{"num_key_value_heads": 9, "vocab_size": 4096, "attn_scale": 0.177, "tie_word_embeddings": true, "init": "trunc", "init_std_down": 0.00821, "init_mimetic": 0.5, "learning_rate": 0.000815, "max_grad_norm": 1.0, "max_steps": 7082}
Each number is 50 + 10 x the weight over its row's rms, rounded and kept within 0 to 99. Layers, rows and columns count from 0. The size before them is the row's rms in percent of the matrix's.

# layer 11 attention query, 288x192, rms 0.0846, rows 139-147, columns 0-191
097:53 52 56 49 45 43 34 50 60 61 51 49 53 53 34 48 61 49 49 57 37 41 62 43 53 58 54 58 58 43 56 56 32 56 58 55 52 40 47 54 58 58 42 45 57 43 62 47 45 41 53 44 71 14 43 35 49 35 52 53 57 47 53 57 62 65 54 39 67 48 61 77 20 57 28 47 49 46 49 58 40 55 52 52 47 55 45 55 65 61 34 46 42 50 52 43 34 62 59 55 37 45 31 36 46 29 44 43 45 55 52 70 64 43 58 49 41 39 43 50 43 59 51 36 54 58 52 50 39 29 54 45 40 48 49 38 47 48 41 65 50 55 85 64 48 50 49 43 61 55 42 61 40 26 60 43 57 52 47 50 51 62 55 65 54 47 52 35 42 46 50 36 41 52 50 31 52 41 59 40 45 32 38 50 58 41 59 36 43 51 44 48
097:46 39 61 58 42 64 31 43 58 57 55 54 43 41 49 59 36 58 56 48 60 37 59 44 41 49 42 55 47 57 43 47 57 51 49 31 57 40 68 37 56 42 50 44 62 36 45 34 58 48 57 46 36 43 50 33 40 44 51 45 62 62 50 55 47 49 43 51 66 46 64 53 42 58 49 53 46 37 45 43 56 35 65 73 56 40 47 59 66 42 56 48 45 58 61 39 52 53 62 61 43 41 72 36 37 42 70 38 40 61 59 59 38 29 57 56 35 33 24 56 57 53 43 53 54 41 38 54 56 45 38 21 43 52 58 41 61 40 60 55 48 74 54 42 49 35 63 58 41 64 45 46 46 32 58 51 58 50 52 58 57 57 58 41 49 61 46 60 50 59 44 24 46 50 65 60 65 62 43 48 43 58 47 30 43 62 54 58 64 48 55 58
090:55 62 49 37 51 51 41 46 31 50 51 61 36 46 50 49 47 48 31 49 37 57 33 63 65 54 63 44 54 61 42 24 43 39 37 55 39 68 63 27 50 25 50 50 53 36 41 55 53 53 43 46 48 45 40 56 62 58 57 58 57 57 39 66 57 51 55 57 56 47 55 53 28 49 44 67 37 45 41 44 52 33 23 39 48 52 66 71 30 46 52 49 43 46 58 45 38 50 41 48 41 47 46 47 44 50 51 44 26 63 58 60 25 59 56 52 50 28 61 57 56 47 59 46 60 64 54 53 37 68 31 65 59 56 53 43 38 32 36 57 54 53 45 57 56 45 48 54 36 48 43 49 48 56 32 45 48 43 46 46 52 63 54 40 59 30 56 59 57 58 52 48 55 65 57 36 61 51 56 50 56 50 51 40 48 55 60 53 40 38 40 43
092:56 56 57 41 50 43 59 42 50 49 45 55 42 48 48 48 49 55 48 55 49 46 54 54 62 36 48 37 65 48 41 41 50 35 71 44 51 37 39 57 59 50 49 45 52 34 49 56 61 32 45 63 61 44 48 44 49 44 40 55 63 50 34 48 42 48 42 54 39 59 66 36 55 32 55 47 59 44 73 69 60 41 48 53 62 49 53 59 65 42 44 59 43 37 42 49 51 38 60 45 40 36 46 44 52 71 48 59 43 49 51 55 51 35 62 57 34 52 64 59 36 50 51 61 45 53 52 44 51 64 74 64 58 53 67 57 39 72 44 41 27 53 44 52 37 55 66 44 47 50 50 56 46 46 61 44 55 77 29 72 47 54 45 48 55 46 54 49 42 36 42 43 68 45 68 39 31 43 40 24 62 56 64 42 39 64 39 49 66 53 41 56
084:47 41 28 60 59 34 45 45 56 44 36 47 52 50 46 51 50 62 35 65 40 53 40 64 40 40 57 60 60 60 47 51 51 41 53 63 64 37 38 51 47 57 54 62 51 49 49 47 50 45 53 67 42 58 43 53 41 44 37 34 44 40 54 49 36 46 59 64 63 61 70 43 65 64 43 78 47 71 43 31 44 54 67 33 36 58 55 35 45 53 43 73 39 52 58 56 71 55 45 50 47 45 35 58 52 52 52 36 61 44 60 60 51 37 54 63 39 55 40 54 29 66 62 55 55 67 68 43 62 40 53 55 44 49 45 63 46 41 47 60 27 62 38 64 52 41 45 38 37 64 40 45 50 55 74 53 46 66 42 51 47 72 52 51 49 43 59 58 60 37 49 50 42 53 65 44 58 47 56 50 46 49 46 42 48 57 56 53 60 53 42 50
103:60 34 69 38 56 42 53 55 60 51 42 54 55 19 43 63 50 52 56 50 58 43 51 47 31 39 47 58 34 42 58 38 57 53 58 55 51 43 58 51 47 50 52 65 35 55 45 35 43 45 45 65 35 43 51 44 48 54 55 71 64 59 69 39 60 64 46 57 51 47 39 43 51 46 26 37 53 63 51 41 68 68 40 55 48 59 31 48 40 68 55 43 62 50 61 42 46 48 43 50 52 57 47 65 36 58 42 56 52 32 64 48 45 75 65 37 55 50 56 42 36 44 54 45 56 64 27 35 39 37 59 48 53 53 47 43 47 44 42 61 67 41 41 67 48 56 48 33 44 58 43 54 59 33 58 50 34 50 46 48 68 57 37 48 44 33 47 67 40 49 53 58 54 58 43 61 55 56 48 48 58 38 56 49 36 55 61 32 49 44 59 41
089:33 44 46 33 51 49 55 48 57 36 55 56 56 46 35 64 49 53 39 51 48 64 47 39 66 55 53 62 37 59 45 44 60 49 57 50 63 63 41 48 51 58 49 62 59 45 57 60 52 62 43 38 44 41 51 48 44 32 55 50 54 52 52 57 34 46 46 54 54 53 43 56 43 57 50 54 32 64 59 58 45 57 64 42 81 42 59 69 44 61 40 68 50 60 59 54 63 47 42 62 50 56 41 41 39 55 44 33 48 50 42 52 60 42 43 37 69 53 34 46 51 43 61 64 41 59 45 46 38 41 55 32 54 55 59 62 62 46 68 47 48 44 61 45 34 66 46 56 48 34 40 43 39 57 32 54 62 54 57 62 60 48 35 42 52 35 53 57 56 44 52 30 65 32 29 68 50 54 78 49 39 54 65 62 67 33 32 57 45 48 45 47
084:51 53 41 46 49 41 33 51 55 59 51 57 56 56 49 55 67 57 50 45 55 50 24 56 33 56 48 34 56 51 41 65 62 57 55 79 48 42 42 56 55 55 49 53 45 40 62 46 56 42 55 40 37 35 63 63 36 51 55 55 54 47 48 46 49 53 60 50 51 58 50 51 47 53 37 51 55 47 58 46 65 48 46 63 68 52 52 56 53 47 48 49 59 33 38 50 29 69 56 48 48 59 66 53 46 39 51 62 24 59 56 62 52 44 48 49 53 67 50 48 51 25 46 37 60 49 52 40 53 52 75 53 45 31 67 76 50 41 51 56 35 47 41 60 42 45 42 47 73 58 62 63 40 57 36 62 49 52 58 34 58 46 56 51 30 58 44 44 47 37 66 47 38 52 41 51 32 58 34 52 44 65 63 50 77 52 55 63 53 46 65 44
098:53 22 47 41 48 58 37 43 45 68 55 43 60 49 52 41 59 29 44 37 78 53 49 44 49 41 51 58 46 64 44 68 70 49 69 67 46 46 44 48 52 55 38 45 47 44 56 42 35 47 57 48 55 72 52 45 42 41 68 46 64 58 60 56 77 56 43 39 44 45 31 42 45 57 54 65 59 55 32 44 47 52 43 72 52 48 42 37 63 49 51 49 38 50 47 55 48 53 45 42 53 52 54 32 39 63 37 59 38 52 45 57 45 45 52 51 64 34 44 44 49 49 54 53 53 53 51 34 46 48 65 53 51 61 38 50 56 43 52 57 57 25 57 49 43 57 49 54 58 69 35 47 40 60 54 49 45 61 67 47 62 36 43 64 52 38 48 67 40 61 54 62 53 52 49 54 62 54 32 44 43 34 59 62 51 73 69 43 42 63 45 52
# layer 11 attention key, 288x192, rms 0.0863, rows 139-146, columns 0-191
101:62 60 45 39 50 44 55 39 46 41 66 54 67 36 46 57 37 56 57 53 48 47 55 43 43 39 58 61 52 49 33 50 50 38 47 69 46 49 56 46 54 54 29 27 37 49 59 64 44 36 49 48 63 49 49 37 43 34 53 50 41 47 56 46 59 55 48 47 56 34 60 56 40 56 33 47 40 42 57 53 47 63 54 56 45 56 25 48 67 58 24 43 51 52 46 49 43 41 70 45 33 58 29 46 52 48 50 49 48 54 44 56 46 39 65 67 56 42 49 51 35 44 57 41 57 46 46 58 50 27 48 45 40 36 48 43 48 58 59 44 56 62 80 54 39 49 53 51 69 46 33 46 38 28 43 64 49 59 71 42 65 51 54 67 39 44 39 49 65 56 45 49 39 65 43 58 58 53 57 41 32 36 50 43 52 70 50 39 54 64 40 55
098:59 58 50 51 71 25 27 50 59 61 39 50 65 56 51 38 47 57 42 48 54 46 66 50 45 38 52 56 50 46 38 51 49 50 56 36 51 34 64 46 49 43 53 33 43 54 51 52 55 57 61 62 68 56 56 55 38 46 37 62 57 46 48 65 58 61 50 36 43 40 45 31 53 58 40 54 32 35 53 59 56 44 62 59 54 27 49 56 43 50 58 44 40 28 49 27 67 52 62 54 46 46 68 28 44 46 56 53 58 30 58 57 50 38 51 42 37 43 37 54 61 42 51 47 65 33 58 41 38 52 44 35 52 49 70 41 51 49 51 43 57 40 59 68 46 47 66 47 43 51 27 57 70 65 66 60 60 49 51 55 56 42 58 47 47 46 52 41 45 46 59 33 42 43 63 64 63 58 35 57 49 54 58 53 51 40 50 39 56 55 30 47
096:54 53 59 32 56 26 43 51 40 60 60 64 48 45 53 40 58 57 40 46 54 53 37 48 46 27 47 55 41 46 37 42 56 32 53 63 51 41 46 49 37 49 42 64 40 46 39 56 62 36 43 57 56 48 64 53 53 52 36 48 16 53 65 53 58 43 55 49 56 56 38 44 63 50 50 60 33 40 49 40 52 51 35 53 42 61 29 59 36 41 38 62 44 54 47 54 52 43 36 53 45 55 52 46 45 38 59 55 38 48 40 57 52 58 46 52 48 46 52 27 57 38 58 47 59 43 44 57 39 54 39 57 62 33 61 47 35 36 49 56 36 54 70 56 53 56 41 44 49 50 48 26 51 41 66 50 56 53 57 54 39 76 53 31 46 48 73 50 54 49 47 46 81 52 44 45 46 67 46 65 61 46 44 41 58 54 52 43 44 47 22 40
095:50 60 39 65 47 52 51 47 33 60 45 54 50 60 46 50 48 67 57 71 54 45 69 37 53 45 59 48 59 43 48 33 33 62 49 41 44 52 41 43 53 49 52 53 48 38 50 45 51 58 47 45 53 62 46 34 51 51 43 68 59 64 44 50 37 67 63 53 44 48 53 49 46 35 47 62 59 39 52 50 57 45 44 54 45 59 64 57 52 39 44 67 53 42 16 52 47 49 58 57 52 33 51 19 40 65 66 43 55 53 42 62 71 53 54 44 45 45 41 38 35 37 45 51 30 59 43 28 57 65 50 63 52 55 51 65 46 43 39 55 41 71 44 58 34 45 58 44 47 62 52 61 36 47 49 44 62 68 59 63 70 52 56 51 59 46 57 60 47 32 43 41 72 38 52 48 51 31 40 48 57 55 42 41 44 54 46 57 54 40 41 32
085:48 39 54 60 64 55 43 42 38 45 46 45 43 28 42 42 39 66 60 37 50 52 51 42 46 52 53 58 66 64 53 59 54 39 39 40 62 65 58 65 44 38 62 62 39 51 47 36 61 47 45 49 50 41 14 50 59 60 48 43 47 45 47 59 54 44 61 62 48 48 57 55 49 68 55 51 49 58 68 47 54 62 72 31 70 44 55 40 59 47 53 50 44 47 62 53 56 53 52 46 47 60 57 45 44 60 56 39 55 60 51 59 44 36 53 66 59 54 46 46 47 45 65 56 49 67 54 46 62 66 35 59 42 67 58 56 30 42 40 50 49 45 48 49 65 52 47 34 45 75 64 33 21 46 62 53 58 57 55 57 38 33 49 43 48 59 48 43 60 28 65 49 47 52 43 48 45 58 62 61 45 62 40 34 49 51 50 45 60 66 40 32
101:62 38 54 49 55 38 57 58 76 52 47 59 51 51 42 56 34 44 44 41 45 32 53 51 45 50 63 52 40 59 35 61 53 55 53 57 43 63 50 33 54 52 49 41 41 62 50 47 53 66 53 55 57 54 61 56 63 56 46 70 63 66 54 35 63 40 48 57 68 45 61 40 23 46 43 41 34 52 55 60 42 55 62 50 58 57 39 56 64 50 44 45 58 45 47 55 48 63 44 53 63 41 53 71 31 64 45 35 64 45 60 38 51 57 69 48 46 47 64 52 56 60 51 47 32 48 36 47 72 42 49 54 47 35 63 52 50 40 47 62 62 40 52 48 44 52 56 51 26 53 45 47 48 36 56 52 32 65 49 30 38 68 31 53 55 43 45 51 46 55 58 61 48 56 27 47 43 63 34 28 50 63 63 55 34 45 50 51 64 45 54 51
092:55 45 53 29 66 47 53 56 48 58 64 57 61 54 45 67 64 52 34 36 44 53 48 40 48 33 57 57 34 33 39 51 49 57 45 64 47 70 60 42 50 64 61 56 45 61 41 53 56 81 46 56 52 52 48 49 65 45 55 53 61 49 57 50 54 48 53 55 44 59 59 36 53 48 62 46 45 54 57 65 51 46 42 47 40 45 63 56 49 47 42 60 47 48 54 52 66 46 54 44 30 61 60 38 39 45 54 39 67 56 47 58 53 57 58 42 59 57 39 31 46 35 41 57 44 52 63 45 62 33 64 49 45 55 62 51 63 47 47 40 48 45 63 28 55 59 29 52 49 43 43 36 42 56 42 45 51 50 46 39 58 63 56 37 54 44 58 64 35 67 32 39 48 45 35 63 63 66 57 20 28 46 55 29 60 40 59 62 33 47 53 54
090:45 58 47 51 64 41 40 59 56 38 54 45 55 55 69 49 51 58 60 43 56 41 39 60 41 56 54 22 36 25 63 61 60 53 36 66 54 66 49 50 49 44 38 34 46 48 48 36 60 49 57 62 59 66 48 64 59 68 37 58 40 56 47 56 47 64 41 54 58 54 50 33 40 45 50 48 57 58 38 44 46 54 59 50 46 48 59 43 58 53 61 52 54 45 36 51 49 60 37 57 53 72 57 41 46 35 31 45 41 45 51 61 51 38 57 44 56 64 54 22 48 43 44 25 52 46 36 41 55 51 59 30 44 47 64 54 42 42 57 57 48 52 69 77 49 53 51 50 38 51 55 43 42 53 34 51 67 51 62 32 61 46 44 56 39 46 53 39 28 56 51 46 51 42 43 31 43 53 47 37 49 52 73 50 68 64 59 56 42 56 49 41